Part of a small language model's weights: RMSNorm before each block, 750M tokens.
Each number is 128 + 24 x the weight over its row's rms, rounded and kept within 0 to 255. Layers, rows and columns count from 0. The size above them is the row's rms in percent of the matrix's.

# layer 5 attention query, 768x768, rms 0.0409, rows 212-245,276-309,339-373, columns 240-287
size [ 80  82  84  83  81  90  87 102  91 104  97 106 123  99 125 117 127 125 130 125 133 138 130 136 132 134 130 130 138 135 128 135 136 137 110 103 103 110 110 101 108 109 105 113 108 115 120 103 106 107 109 107 113 108 100 107 102 108 108 108 105 102 108 112 102 100 108 100  79  83  88  79  79  87  83  83  90  92  94  95  93 102  95 108 106 112 107 121 111 112 119 115 112 113 119 111 112 113 116 111 119 119 111]
[[147 134 144 139 127 133 122 101 121 115  75 129  90 147 107 121 160 129 160  91  96 136 152 146 116  98 122 113 126 176 128 134 160 154 147 100 112  88 146 106 113 157 159 141 101 136 148 138]
 [106 156 139 147 104 149 131 164 155 130 101 101  75 114 128  70 113 111 149 110  99 164  93 116 118 114 111 147  84 140 112 107 141  96 141 132 142  99 120 113 158 127 120 113 197 140 148 100]
 [144 117 101  93 115 134 140 150 117 142 168 114 173  90 140 129 141  71 105 150 139 105  94  96 108 164 173 141 143  95 120 104 105 142 130 150 132 142 100 150 131 151 110 145 161 160 100 139]
 [140 115 111 126  95  53  96 106  95 138 130 154 134 112 136 151 170 158  96 151 128 130 142 138 107 158 139 177 127 113 134 124 125 160 137 137  88 103 109 115 121 132 126 131 145  97 127 165]
 [127 146 140 134 141 112 115 153 153 147 151  69  85 129 127 169 168  83 118 114 127  89 119 133  95 105  89  84 142 116 126 100 133 147 157 119 117 119 153 111  88 174 172 105  85 133 139 120]
 [116 149 112  90 120 143 133 167  77 169 181 163 118 129 141  83 115  83 128 167 126 136  88 110 143 153 181 155 132  95 126 122 122 152 165 145 140 121  71 137 144 123 128 129 154 141 104 113]
 [108 131 117 121 165 145 139 135 131 143 123 134 143 127 152 165 157 133 116  82  97 148 114 115 198 174 114 109 106 154 120 110  96 137 126 179  94 132 138 131 114 132 119 176 131 166 151 118]
 [122 114 130 102 127  92 132 104 130 152 113 117 141 114 154 162 142 116  97 119  90 124 107 132 128 135 117 143 154 139 109 132 137 156 102 114 137 103 105 158 111 120 120 148 152 166 116 134]
 [129 119 111 162 122 146 114 110 180 149 117  77  98 114 111 145 100 193 133 119 148 121 175  94  95 108 130 116 146 138 146 122 120 101 171 128 140 133 144 113 150 123 130  76 124 119 138 180]
 [148 117 124 122 153 139 143 120 163 122  69 114 118  97 120 142 104 130 111  94 164 105 119 149 131 124 139  71 111  92 121 144 136  90 167 158 123 149 156 117 128 119 126 207 115 111 107 124]
 [129 124 129 114 123 164 108 123  85 122 135 140 129 145 137 170  83 124 103 176 180  99 130 147 175 144 136 156 104 140 140 145 140 123 118 137 102 173 119 117  94 132 148 127 152  62 124 120]
 [137  88  91 158 116  75 124 115 125 162 128  80 115 173 101 166 133 147 122 121 116 109 159 115 149 133  77  96 103 152 155 139 136 159  97 117 113 110 169 116  83 163 141  92 105 105 121 126]
 [152  89 100 140 119 156 133 144 148 128 151 114 124 123  63 102 120 150 158 154 139 158 116 142 126 145 163 106 165  81 110 128 136  88 134  96 133 110 108 130 147 122 140 128 139  99 129 133]
 [179 132 100 143 111 152 101  75 150 101 115 128 146 128 144 155 147 172 148 117 124 127 144 110 147 100 100 130 121 129 126 132 123 116 159 138 138 149 181 182 124 141  90  83  75 147 102 142]
 [120 146 116 134 107 120 149 136 188 133  87  89 134 145  98 105 144 148 138 130 147 157 130  86 142 108 111 114 161 100 142 167 102 115 156 132 126 129  81 144 172  90 159 125 111 129 108 170]
 [137 133 127 115 121  89 127 165 139 129 147 133 102 136 118 109 107 146  89 116 136  87 117 125 140 151  99 149 145 101 124 101 123 123 130 102 167 151 160  94 144 160 136 110  91 141 123 137]
 [101 157 117 123 145  93 164 174 146 153 125 125 122 124 116 113 145 117 132 125  91 107 121 110 131 133 155  87 133 159 105 108  96 144 140 164 124 142 131 127 134 163 171 112 129 116 157 155]
 [120 123  93 118 105 141 110 107 138 103 154 113 132 136 113 152 130 125 127 129 127 145 129 114 117 146 143 144 165 138 143 135  98 164 102  57 119 105 120 101 115 107  84 106 131 102  77 133]
 [105  88 117 137 167 129 146 111 119  87 109  85 106 127 113 175 159 146 116 179 165 114 147 172 142 122 122 170 168 117 130 125 124 126  65 110 122 159 115 166 146 160 112 138 134 106 145  75]
 [110 109 118 129 163 136 109 113 129 118 114 126 119 122 114 138 154  72 113 128  95 152 123 166 119 104 112  88 157 154 144 141 140 152 144 147  68 151 122 111  97  74 137 154 119 140 141 161]
 [194 104 117 128 140 175 139  90 137 125 134 130 109 140 167 125 144 180 169 142  85  99 144 145 107 125 126 196 180 151 134 115  74 143 118 157 133 183  97 151 184 108 135 172 117 133  96 141]
 [121 122 130 102  80 118 121 136 141  77 137 127 148 110 141  93 110  94 117 136 123 114 165 119 180 123 115 124 120 162 133 120  99 124 116  87 101 173 114  81 142 120 144 126 101 128  95 153]
 [104 126  81 155 157 181 117 110 136 133 125 132 128 100 124 131 137 129  95 150 179 110 133 108 103 136  99  98 124 102 158 121  89 167 111 115 167  91 116 110 143 140 116  98 126 171 133 122]
 [158 168 116 109 100 154 101 157 171 104 109 107 130  82 179 118 173 115 137 131 143 122 126 113 129 162 154 106 125 185 103 146  93 125  98 116 119 130 145 129 145 185  93 147 146 154 137 164]
 [109  89 140 164 134 136 154 154 121 137 123 110 163 115 113 137 149 113 110 154 112 123 127 127 177 132  98 138  94  97 154 128 117 188 118 132 117 139 125 128 132  79 145 103 192 132  82 121]
 [ 79  67  76 114 196 109  64 108 139 146 134 141 132 105 129 132 156 102 126 140 152 148  93 133 132 169 134 146 121 158 157 121  90 114 119 150  86  68 164 111 131  99 139 160 141 165 117 149]
 [155 125  86  93 127 151 129 148 138 133  95 130 126 126 117 102 120 137 114 106 114 157 158 119 138 147 125 146 112 152 131 126 173 151 118 157 116 145 136 132 152 127 100  76 163 118 160 119]
 [144 142 154 102 140 120 139 161 187 150 105 101 178 138 155  69  96 129 136 164 141 121 115 140 161 108 129 174 197  94 132 136 125 207 164 150 129 161 105  91 145  90 156 103 136 114 122 127]
 [ 97 134 182 143 143 103 117 139 128 152 139  70  59 155 108 106 149 182 142 121 154  98  81 151  87 188  93 131 128 125 171 124 133 127 126 111  85 148 144 144 106 134 149 105 104 121 121 119]
 [165 138 155 138 134 112 134 121 101 118 173 106 115 171  93 126 117 117 123  80 127  92 107 122 136 123 129 130 101 181 138 120 129 112 104 125 126  98 135 147 144  99  89 137 164 128 100 155]
 [127 118  84 121 128 126 161 100 160 110 117  95 153 131 150 117 110 117 100  60  79 150 164 143 144 166 111 114 142 137 112 136 125 136 128 128 129  89 122  99 103 105 146 127 169 183 161 138]
 [160 120 120 119 133 118 121  84 112 161 111 113 120 152 137 128 160 123 162 152 145 130 151 148 146 139 158 125 137 153 172 175 147 113 108 164 110 163 122 146 120 169 143 134 129 113 110 133]
 [140 153 137  81 111 118 152 126 105 124  80 117  86 151 125 127 120 117 111 100  96 128 102 138 141 137 141 165 125 139 167 120 144 113 101  94 182 115 111 121 115 158 137 129 124 124 150 162]
 [115 129 172 146 140 130  98 131 142 109 107 130  89 139 110 139 103 138  84 130 103 162 125 135 131  77 166 119 124 110 109 119 120 128 122 123 144 118 133 139 118 107 143  81 160 140 119 119]
 [185 121 153 111 149 110 143  90 101 133 136 119 126 185 147 104 155 117  87 101  98 150  97 133 138 171 149 133 119 116 111  92 128 103 120 155 135  95 104 106  95 149 164 115 136 143 131 142]
 [125 136 129 106 110 154 116 147 114 149  99 113 147 126 133  78 105 147 143 134  98 142  64 106 125 140 114 111 103  79 121 126 161 122 124 129 161 133 115 132 112 108 110 117 138 180 136 116]
 [ 82 146 160 143 116 127 113 153 116  66 173 134 132 125 136 163 149  93 147 136 168 126 135 120 144 148 106 138 136 130 123 168 160 129 128 127 123 135 121 160 141 124 153 136 155 103 117 113]
 [156 125 120 139 157 123 123 145  71 158 117 134 139 133  99 112 171 158 129 152 125  85 119 147 111 163 117 130 169 143 164 146 129 121 127  90 105 113 116 128  95 121 130 149  83 153 153 149]
 [110 142 155 145 115  87 106 115 109 141 103 132 112 141 117 123 155  98 110 126 116  92 120 109  86 109 130  84 132 135 127 115 114 154 144 150 146  97 104  97 125 141  89 106 119 150  90 100]
 [128 155 105 146 151 185 153 155 111 122 162 142 136 136 194 115 138 160 134 140 146 115 124 142 151  99 141 136 130 113 107 121 121 156 138 109 132 126 139 148 153 107 133 141 149 145  91 134]
 [101 116 156 116 123 156  91  72 138 127 101  98 146 151 125 105 131 163 140  96 117 149 130 130 140 180  78 140  82 141 170 130 103 141 136 126 126 142 169 125 147 175 136 134 136 142 119 124]
 [176 132 121  85 128 150  90  84 149 149 114 134 160 146 147 143 136 136 123 151 105  87 110 144 125 165 127 144 125  95 117 122  92 147 113 117 139  71 100 121  89 103 144 172 109 149 139 135]
 [119 144 125 164 117 122 129 122 151 152  46 120 141 128  90  96 142 103 107 118 140  88 116  99 146 117 148  76 127 145 112 123 124 100 209 100 130 173 125 156 135 124 129 116 130 128 121 134]
 [111 111 138 116 121 132 104 106 140 138 114 172 159 125 136  88  64 134 170 133 125 101 156 126  98  86 132 126 107 104 104 127 143 122  87 139 112 104 137 135 112 109 128 110 109  76 102 121]
 [104 112 133 141  89 136 136 130 138 180 113 129 124 119 117 138  97 178 124 157 120 123 137 129 108 116 122 142 135  75 161 108 109 124  97 114 127  97  93 152 104 104 111 116  97  83 106 160]
 [ 96 124 156 128 127  70  79 133  98 144 157 122 112 147  91 160 114 138  93 146 132 155 175 108  98 148 103 105 108 176 172 150 116 132  98 117  98 143 129 102 143 200 143 123  97 117 163 103]
 [140 101  96 176 125 149 157 152 148 105 161 132 124 142  97 123 129 106 110 124 136 120 115 128 114 110 193 120 134 133 116 146 173 108 130 111 115 159 154 118 142 105 157 135 131 120 133 111]
 [147 109 127 165 169 107 125 130 139 132 123 116 133 134  78 147 160 129 157 138 149 120 111 149 132 142  85  93 115 112 133  84  71 113 121 120 110 101 162  81 110 137  98 108 101 146 107  94]
 [148  93 133  95  95 124 115 178 162  85  65 134 133 153  72  96 119 119 141 164 128 144 142 135 105 150  77 109 177 147 108 147  84 109 102 145 154  96 105 117 153 111 158 156 130  63 123 107]
 [118 138 108 120 113 101 182 144 140 190 142 107 149 139  87 120 171 134 142 132 149 157 136 136 156 131 128  77  95 130 116 158 129 151 112 148 139 143 170 115 134  96 118 151 114 138  86 123]
 [103 133 136 110 134 141 128 106 179 179 134 134 132 119 156 137 147 158 140 142  91 182 141 116 148 114 126 117 125 125 140  89 118 114 107 145 121 105 128  87 133 140 116 128 102 137 115 172]
 [150 112 157 160 123 178 149 150 131 139 159 115 124 121 155 146 160 112 102 171 118  84 121 118 118 143 146 128 143 124 145 123 125 149 100 143 156  73 128 160 169 130 110 133 110 165 123 152]
 [104 148  80 150 127 115 145 130 112 101 141 109 129 121 103 143 191  76 160 144 168 114 124 141 135 122 119 172 153 106 107  94  99 126  82 106  91 148 106 148 124 121 118 157  86 105 109  84]
 [119  88 124 127 175 140 126 133 155  78 119 159 136  95 127 149  95 104 108 105 153 102 101 131 134 108 138 108 198 144 162 123 110 127 123 166 114 142 162 122 149  98  74 127 146 137 122 148]
 [174  88 117 127  85 142 101  63 146  93 116 173 129 135 138 165 154 215 127 144 110  92 145 113 111 156 162 135 173 166 151 127 114 131 125 137 119 128 139 162 156 108 148 132 174  89 129 115]
 [137  88 121 112 144 169  77 123 129 112 182  94 138 144 114  82 134 125 106 146 140 138 127 157 175  97 141 131 119 138 138 113 106 157 112 110 103 146 107 114 149 158 160 145 160 102 119 119]
 [144 142 120 147 152 107 116 173 152 154 165 163  98  97  79 115 147 146 117 168 164 137 141 121 112 140 130 127 109  78 130  98 133 146 103 149 119 118 147 155 135 118 140 110 140 129 119  87]
 [124 120 138 108 111 153  65 137 156 125 126 122 143 121 164 139  92 167 144 131 155 151 105 103 112 161 148 123 122 104 129 155 151 143 112  90 112 156 141 121 124 164 133 125 163  93 113 136]
 [112 132 157 118  87 129 109 145 136 140 165 168 140 141 150 149 133 131 123 138  89 102 119  96 153 205 103 110  96 139 149 128 123 125 120 151 103 108 125  77 134 126 121 100 150  98  66 112]
 [101  98 119 131 128 157 107 136 155 127 127 127 140 127 128 175 155 141 150 111 127 141 103 131 158 174 142 137 143 172 111 146 133 136  92 150 137 136 174 119 133 138 131 123 123 157  96 101]
 [124 131 145 121 156  85  90 112 136 106 102 107 109 125 100 127  94 139 125 125 104 136 162 118 125 168 109 128 147 158 132 146 180 132 108 145  69 162  93 169  96 130 139  90 138 148 146 131]
 [100 125  88 147 165 114 139 175 133 153 115  86 200 112 138 119 103  82 140 156 198 135 118 120 137 142 144 144 151 106 118 122 110 162 137 130 139 162  97 129 136  91 127 145 141 125 133 141]
 [110 166 159 154 129 102 153 144 147 140 101 149  95 128 140 182 109 160  91 171 151 148 128  85 100 136 124 171 182 159 157 111 142 207  92  98 150 163 161  67 115 114 164 115 109  89 156 146]
 [132 154 131 149 111 126 142 153 107 164 123 112 135 148 127 160 121 126 161 112 167 122 124  85 122 201 164 110 156 191 139 112  85 116 152 127 138 114  91 138 151 150 114 115 162 124 156 136]
 [140 147  82 108  93  77 128 175 144 114 130 108 124  75 161 115 131  95 123  83  93 105 171 118 137 146 105  95 146 154  84 103  88 115 139 114 168 114 146  94 136 132 137 102 179 154 110 138]
 [158 132 117 126 130  93 102  96 119 150 119 132 125 170 122 137 110 159 138 165 148 148 118 135 112  82 135 130 151 148 156 116 146 138  97 149 137 157 121 172 132 114 122 129 123 178  93  91]
 [171  92 160 155  82 132 107 108 122  80  83 145 122 172 141 140 103 154 132 106 102 122 115 105 108 129  94 114 154 131 174 141 141 126 122 112 149 119 122 156  86 130 138  85 127 106 162 121]
 [143 117 135 157 119 138  82 125 155 138 178 125 115 131 103 117 113 116  77 100  71 148  96 148 129 109 141 118 125 110  93 117 112  64 153 147 132 132 156  93 113 150 132 121 150 127 138 102]
 [109 122 123 101 105 195 127 115 128 143 127 124 166 105 101  93 119 110  84 126 155 122 107  83 144 149 176 155 135 182 113  92 140  95 148 129  87 100 136 135 147 154  74 139  86 143  81 139]
 [122 143  73 143 134 107 154 110 116 132 113 102 104 141 133 132 151 117 120 110 163 111 153 118  75 115 136 128 128 119 142 159 122 139 143  99 131  81 116 104 124 144 151 152 103 114 140 128]
 [138 112 128 134 104 124 160 112 161 118 151 117 133 125 142 102  68 135 143 175 192 140 148 105 158 153 167 146 101 158 136 102 137 145 106  81 175 135 132 143 112 120 102 139 148 175 139 126]
 [143 117 163 124 125 134 101 156 124 122 118 109 165 138 150 108 157 104 134 147  75 134 108 142 127 139 157 147 117 112  94 151 139 109 105 153 143 137  56 142 148 137 153 174 147 133 134  98]
 [130 130 115 146  84  89 126 130 136 122 134 145 136 146 147 115 116 144 104 135 116 102 137 127 108 111 101 111 154 117 164 163  97  94 103 149 107 152 120 131 153 106 130 131 162  98 163 131]
 [ 99 124 145 157 136 135 144  75 115 114 154  84 100 129 143 145 115 123 138 126  86 107 157 137 105  99 132 145  88 110 123 118 141 129 119 113 150 112 122 127 118 158 131 114 114 135 117 113]
 [126 167 124  97 124 171 111 161 112  94 141 108 148 128 178  85 132 103 119 173 115 148  84  97 150 118 144 122 147  93 126 149 146  91 120 150 126 114  83 150 166 153 152 160 152 129 147 117]
 [132 108 132  98 107 115 133 118 141 114 164 138 128 118 110 144 109 109 124 114  92 170 133 179 160 152 116 142 124 103 115  95 127 133 103 177 132 131 135 106  64 127 133 133 121 147 126 116]
 [135 125  96 151 127  68 147 116 133 121 105 113 119 110 169 152 102 137 103 145 101 128 134 139 103 127 105 109 159 124 145 139 118 129 125 158 100 140 119 108 113 136 122 134 145 131 131 148]
 [124 136 133 159 152 150 141  76 184 132 130 123 117 120 102 157  63 185 134 137 156 126 173 101  98 110 117 111 102 108 104 137 100 125 149 146 172 123 164 150 137 125 170  88  82 121 128 117]
 [101 114 143  87 161 134 150  92 156  99  96 134  98  76 145 136 111 169 132 109 171 126 161 173 140 117  92  87 125 135 111 143 121 134 124 115 123 147 148 108 107 147 147 160 132  87 132 137]
 [116 116 121 118  89 161 112 175 108 167 116 168 140 121 148 137 120 122 134 154 145 102 143 118 175 138 156 149 187 127 123 134 145 129 133 128  98 170 160 133 129  94 116 112 133  82 109 130]
 [123  86 120 148 142 107 114 115 142 133 147 136  90 150  85 161 155 127  93 139  94 115 170 104  97 104 101 150  92 104 130 113 132 147 101 106 140 104 153 147 101 157 160 104 113 153 112 123]
 [139  81 129 110 118 116 161 121 132 113 133 106  98 156  54 160 145 135 107 153 171 136 123 156 127 138 124  90  76  86 140 117 104  83 145  83 120 127 125 149 131 130 184 131 128 126 136 120]
 [134 126 145 154  92 119 113 118 119 116 145  98 135 118 130 124 149 160 124 105 121 133 127  86 124 111 128 136 134 114 133 149 125 112 140 107 138 118 169 126 114 153  83  84  93 132 108 167]
 [114 140 122 155 134 126 127 151 169 104 136 109 109 172 125 116 115 123 137 148  93 125 142  90 135 113 119 150 159 106 156 157 126 134 147 144 121 118 114 177 149 118 139 121 105  98 110 113]
 [132 142 109 121 127 117  99 143 145 108 142 161 105 150 131 128 132 132 111 145 170  88 116 138 122 108 102 151 161 144 135  93 117 154 146  93 111 140 148 112 133 138 130 132 135 152 129 143]
 [107 167  83 118 131 102 193 166 141 109 129 107 158 128 127 103 122 123 141 113 107 104 137 100 108 112 171 100 140 113 124 114 153 174 132 158 129 152 138 159 145 175 177 107 159 117 156 153]
 [131 120  93 151 107 145 117 120 153  57 147  98 105 123 113 126 128 133 137 119 146 165 146 100 125  84 135 156 181 117 117 122 110 142 131  65 129 136 127 106 143 106  94 102 155 106 117 130]
 [117 124 122 118 182 165 159 155 140 114 136  87 107 106 111 157 190 163 109 140 139  94 132 146 139 120 120 144 138 131 129 138 126  74 106 107 136 114 132 178 179 136 122 152 107 103 132  78]
 [ 93 107 130 122 162 145 113 142 106 166 143 132 134 116 105  89 169  94 137 133 112 143 130 144 113 134 119 133 150 116 129  92 110 163 138 136 106 128 120 132 101  94 135 137 137 151 146 113]
 [153 111 158 141 132 158 132 137 128 119 109 119 104 128 120 125 170 165 162 165  72  82 150 146 125 145 109 135 139 162 142 116  95 153 107 141 119 177  88 152 182  79 166 151 134 131 114 160]
 [121 128 124  83 112 122 121 147 102  98 140  99 139 125 133 115 104  69 120 137 151  92 155 111 207 125 111 120 137 155 151  99  91 137 106  77  80 160 108 121 140 116 134 121 123 132  97 145]
 [109 110  97 134 173 159 146  65 130 129 123 121 102 136 130 154  98 150 102 169 171 149 155 126 112 119  93 116 134  82 131 127 102 136 116 121 158 150 136  94 133 162 115 117 124 197 102 129]
 [162 159 113 138 103 125 108 136 147 103 102 153 174 118 185 122 162 118 164 157 125 128 151  99 148 141 118 113  96 178 134 123  94 143 120 150 150 128 127 115 129 217 122 145 163 161 104 150]
 [157 110 140 157 107 130 171 162 118 127 162 126 194 127 134 106 138 110 111 149  87 108 123 129 197 149  96 135  99 111 137 150 106 181 141 160 100 145 148 129 118  93 157 109 184 140  92 131]
 [ 81 106  97 127 172 132  88 126 162 129 150 104 122 109 148 131 143 104 123 147 125 140  81 129 127 154 150 121 152 138 138 120 118  89 133 154  69  77 188 123 128 120 108 162 138 175 115 140]
 [130 103 123 123 132 107 120 144 115 130  83  83 120 114 112 139 113  94  88 112 109 146 150 121 110 144 137 136 129 132 116 129 139 130 130 165 111 169 138 135 146 132 106  84 166  96 169 133]
 [143 158 158 139 162 138 155 144 167 112 106 110 155 131 137  89  93 157 131 161 144 123 121 121 141 116 132 196 196  80 130 137 131 174 134 128 147 130 106  84 153 109 145 131 142 112  93  95]
 [ 92 119 165 137 154 109 110 125 159 137 191  75 113 144 119 117 143 183 159 123 133 106  98 114  93 170 114 102 131 128 165 137 149 110 127 107 111 137 161 145 112 106 164 146 125 123 107 107]
 [171 177 162 159 146 117 123 133  86 101 149 128 109 130 105 132 130  90 153  86 147  85 101 121  82 106 134 122 164 171 129 102 107 117 112 141 177 102 159 129 167 111 137 122 149  90 127 163]
 [139  91  85 143 114 138 151 105 150 138 135 107 168 118 139 127 137 122  98  77  76 122 179 129 130 174 148 110 153 127 135 147 136 134 154 126 146  82 114 101 114 114 146 145 145 163 176 130]
 [140 134 143 119 138 130 108 102 113 131 125 143 106  94 137 105 140 133 153 157 146 139 173 125 131 105 141 111 129 155 155 150 145 110 129 144  97 167 128 157  89 179 127  94 151 105 148  99]
 [131 160 146  95 125 113 137 135 118 124  89  85  95 131 147 148 131 128 104 118  94 121 123 120 110 119 130 150 131 133 160 128 118 135 106  95 157 113 143 139 116 161 121 115 115  74 160 136]
 [122 143 151 145 119 122 107 119 142 109 116 100 100 144  99 134 128 110 114 101 130 159 122 128 148  98 136 128 148  92  87 131 120 112 103 139 160 121 119 123  78 136 144  75 146 147 136 109]]
# layer 5 attention key, 256x768, rms 0.0386, rows 83-117, columns 240-287
size [ 69  76  84  81  84  85  87  86  92  98  93  99 101 101 119 111 125 124 121 124 126 132 128 129 131 130 131 132 126 136 128 127 127 131 133]
[[119 187  89 142 112 123 146  89  79 120 121  89 173 112 144 168 143 122 115 142 151 138 136 168 135 132 116 147 117 111 103 148  94 142 143 141 121 121 149  96 128 185 110 109 134 122 132 136]
 [ 99 135 115 157 181 124 108 122 156 169 169 190 117 154 121 173 139 152 114 110 131  92 120 146 118 163 129 136 138 187  95 102  92 108 135  90 142 151 167 107 133 125 128 128 137 139 139 167]
 [ 86 116  94 114 111 135 118 136 148 162 173  85 107 133 132 152 144 126  84 137 158  98 134 155 150 186 133 110 134 120  70 107 124 129 152 138 143 140 117 105 139 126  96 139 157 101 133 130]
 [109  91 132 122 139 125 106 135 115 102 140  94 134 132 132 119 107 113 110 110 159 121 112 142 132 159 124 142 135  76 131 111 128  98 103 146 153 152 140 139 164 128 143  84 126 102 145 130]
 [178  80 142 108 105 112 128 156 106  93 115 119 122 148 112 123 173 119 144 164  98 140  99 100 104  90  97 131 124 135 182 100 130 150 138 124  86 162 102 110 114 123 148 142 111 135  98  89]
 [177 139 124 137 128 119 120  97 155 128 110 162 132 106 116 110 114 126 135 137  75 112 120 104 143 159  97 145 125 186 130  99 131 129 139 131 125 127 103  96 117 165 170 149 118 145 131 137]
 [113 154 133 147 130 140 146 111  96 140  97  83 204 106 105 134 110 119 127 108 122 135 129 120 129 135  74 123  76 108 144  96 136 106 159 139 139  82 135 154 124 126 150 119 117 129 102 147]
 [100 125  85 127 129 119 177  89 124 101 119 100 118 141 131 138 104 160 147 137 139 139 119 138  94 161 153 137 117 107 128 149 174 112  94 104 124 146 137 114 134 108 103  89  97 106  81 107]
 [153  80 126 131 155  91  98 104 149 162 111 112  85 112 113  99  72 149 164 129 115 100 116  97 122 143 127  95 142 128 201 115 135 142  98 108  92 128 149 103 108 133 138 125 109 115 110 138]
 [113 114 143 128 165 144 156 158 143 124 170 100 135 141 141 121 161 121 146 150 101 149 151 175 125 117  93 129 113 132 112 103 119 131  79  95 135 111  90 158 131 163  73 123 152 103 153  74]
 [132 132 152 116 127 124 105 131 131 123 126 144 120 123 105 114 108 163 107 103 134 122 110 126 110 136 130 140 143 150 144 147 132 144 165 100  82 180 157 112 153 125 129 102 137 129 160 166]
 [160 171 136 101  82 137 102 153  79  95 167 145 153 114 119 103 139 131 127 122 113 133  94 136 144 131 149 159  97 149 119 140 133  74 138  90 144 147 149 100 174  96 135 144 135 140 124 121]
 [138 131 133 123  90 128 119 138 116 126 138  97 112 166 155 166 146 112 106 153 172  97 110 107 129 130 126 104 144 136 120 165 132 119 120  94 136 154 128 100 160 132  83 139 141 135 127 119]
 [121 129 113 116 147 115 146 131 133 177 183 145 126 135 112 135 142 105 114 124 180 152 124 134 117 105 139  76 136 161 112 118 138 113  86 128  93 128 117 117 136 125 128 151 160 114 125 122]
 [144 144 117 128 126 165 157 144 153 105 152 142 158 165 119 131 117 123 122 136 112 134 130 115 116 128 111 101  97  96 106 128 116 104 132 142 120 122 157 197 154 104 127 112 135 107 140 109]
 [181 144 104 117  97 126  89  97 139  84 117  84 133 134 137 135  90 132 167 127 127 138 111 134 136 148 125 103 102  98 136 154 156 140 104 162 117  98 126 128 139  91 145 112 139 115 135 146]
 [182 151 105 134 102 115  90 154 155 164  97  91 128 107 103 115  91  76  92 178  96 161 113 100 119 117 119 104 137 103  96 122 124 116 160 129 149  92 133 103 101 117 142 157 156 134 141 113]
 [101 136 125 107 151 131 118 113 102 147 110 177 139 116 137 127 106  96 136 107 133 119  78 123 122 140 156 133 159 112 115 125 186 145 194 108 109 139 119 119 113 149 182 148 140 156 145 148]
 [139 135 131 123 121 113 153 117  93 106  85 153 128 136 147  93 139 143 107 136 116  97 107 156 161 108 149 127 117 111 126 117 114 185  91 134 102 114 135 129 107 141 146 119 142 107 146 103]
 [133 132 125 159 118 134 140 112 123  92 117  92 106 138 127  96 103 115  92 123 187 149 141 136 130 169 147 117 166 148 113 114 139 175 128 130 158 150 175 176 162 195 118 112  89 104 127 114]
 [155 114 130 135 179 142 175 117 127 136 145 103 161 154 155 138 140 137  86 152 152 141 129 146 127  73 120 154 134 117 129 121 112 111 142 116  84 154 148  98 140 165 144 132  97 103  99 135]
 [142  86 132 118 142 151 162  93 136  88 134 112 153 131 144 148 153 117 132 120 106 111 130 170  86  78  94 140 157 137 114 143 123 150 129 152 133 135 112 134 141 126 108 143 131 112 116 118]
 [129 102 104 144 141 145 152 131 134 133 160 166 114  92 140 124 115 112 118 153 105 102 146 125 136 106 110 101 103 116 164 129 112 129 131 128 105 145 108 127 155 128 167 101 102 106 112 129]
 [113 123 152 187 198 161 124 121 129 140  86 119 130 136 123 157 164 130 119  98 158 153 153 143 119 168 139 111 128  92 122  81 122 154 117 140 147  99 121  81  68 106 120 135 130  94  91 132]
 [112 157 212 136  93 114 130 111 134 129  84 127 139 127 132 128 109 139 106  81 213  92 136 100 146 176 131 137  68 117 146 106 139 167 150 131 159  86 145 109 125 175 138 153 144 133 121 161]
 [130 153 119 104 128 137  70 152 134 105 132 148 160 109 147 128 113 140  94 153 122 130 138 117  87 107  84 137 111 128 145  99 119 155 111 104 122 135 147 110 134 119 116  90 193 123  96 145]
 [ 77 114 130 157 167 116 127 133  94 135  90 133 113 133 134 122  96 107 138 143 125 155 156 168 128 195 135 132 130 108 121 141 121 135 143  76 134  75 169  95 146 131 171 144 129 111 149  62]
 [183 129 118 127 118 134 149 124 126 130 122 120  89 132 117 163  81 137  88 133 148 125 126 112 126 150 120 150 123 145 171 122 152 168 112 111 137 129 118 169 140 157 144  83 119  97 155 154]
 [136 119 122 108 139 128 105  94 164 128 106 103 107 138 147 162  85  94 141 139 137 159 109  97 156 146 121 140 150 106 138 133 148 154 130 104 121 120 130  98 137 138 149 116 131  97 124 145]
 [110 107 118 111 131  52 150 165 149  98 171 119 150 138 124  80 161 212 141 172 131 132 122 135  88 153 103 142 125 102 148 175 139  98 171  98 124 140 121 111 121 149 102 114 102 143  87 101]
 [139 118 146 101 127 127  81  96 141 141 131 133 107 132 127 136 127 128 157 119 118 132  91 190 109 137 142 121 138 140  89 132 111 137 109 127 134 133 100 119 158 113 107 135 112 112 141  89]
 [131 123 119 101 152 139 123 168 111 130 122 158  99 118 147 129 103 122 147 112  94 101 193 153 146 178 110 112  91 138 128 129 134 110 129 125 130 159 157  93 120 135 178 127 137 167 142 114]
 [168 132 119 108 112 112 170  87 147 128  80 108 140 129 153 132 137 111 121 118 161 129 103 184 118  92 145  95  95 145 116 147 141 132  84 148 107 199 123 188 123 151 113 129 106 110 104 142]
 [119 140 127  91 118  85 131 138 142 169  95 141 148 149 119 171 146 117 101 156 112 149 118 152 167 119 133 134 142 123 131 129 107 105 119 119 134 137 147  97 154 107 109 144 131 103  94 153]
 [123 109 151 156 124  80 108 155 163 128 118 121 119 172 119 129 110 102  95 139 118 100 113  94 117  89 107  97 128 112 174 156 122 100 137 150 148 117 140 175 120 122 118  92 146 138 116 143]]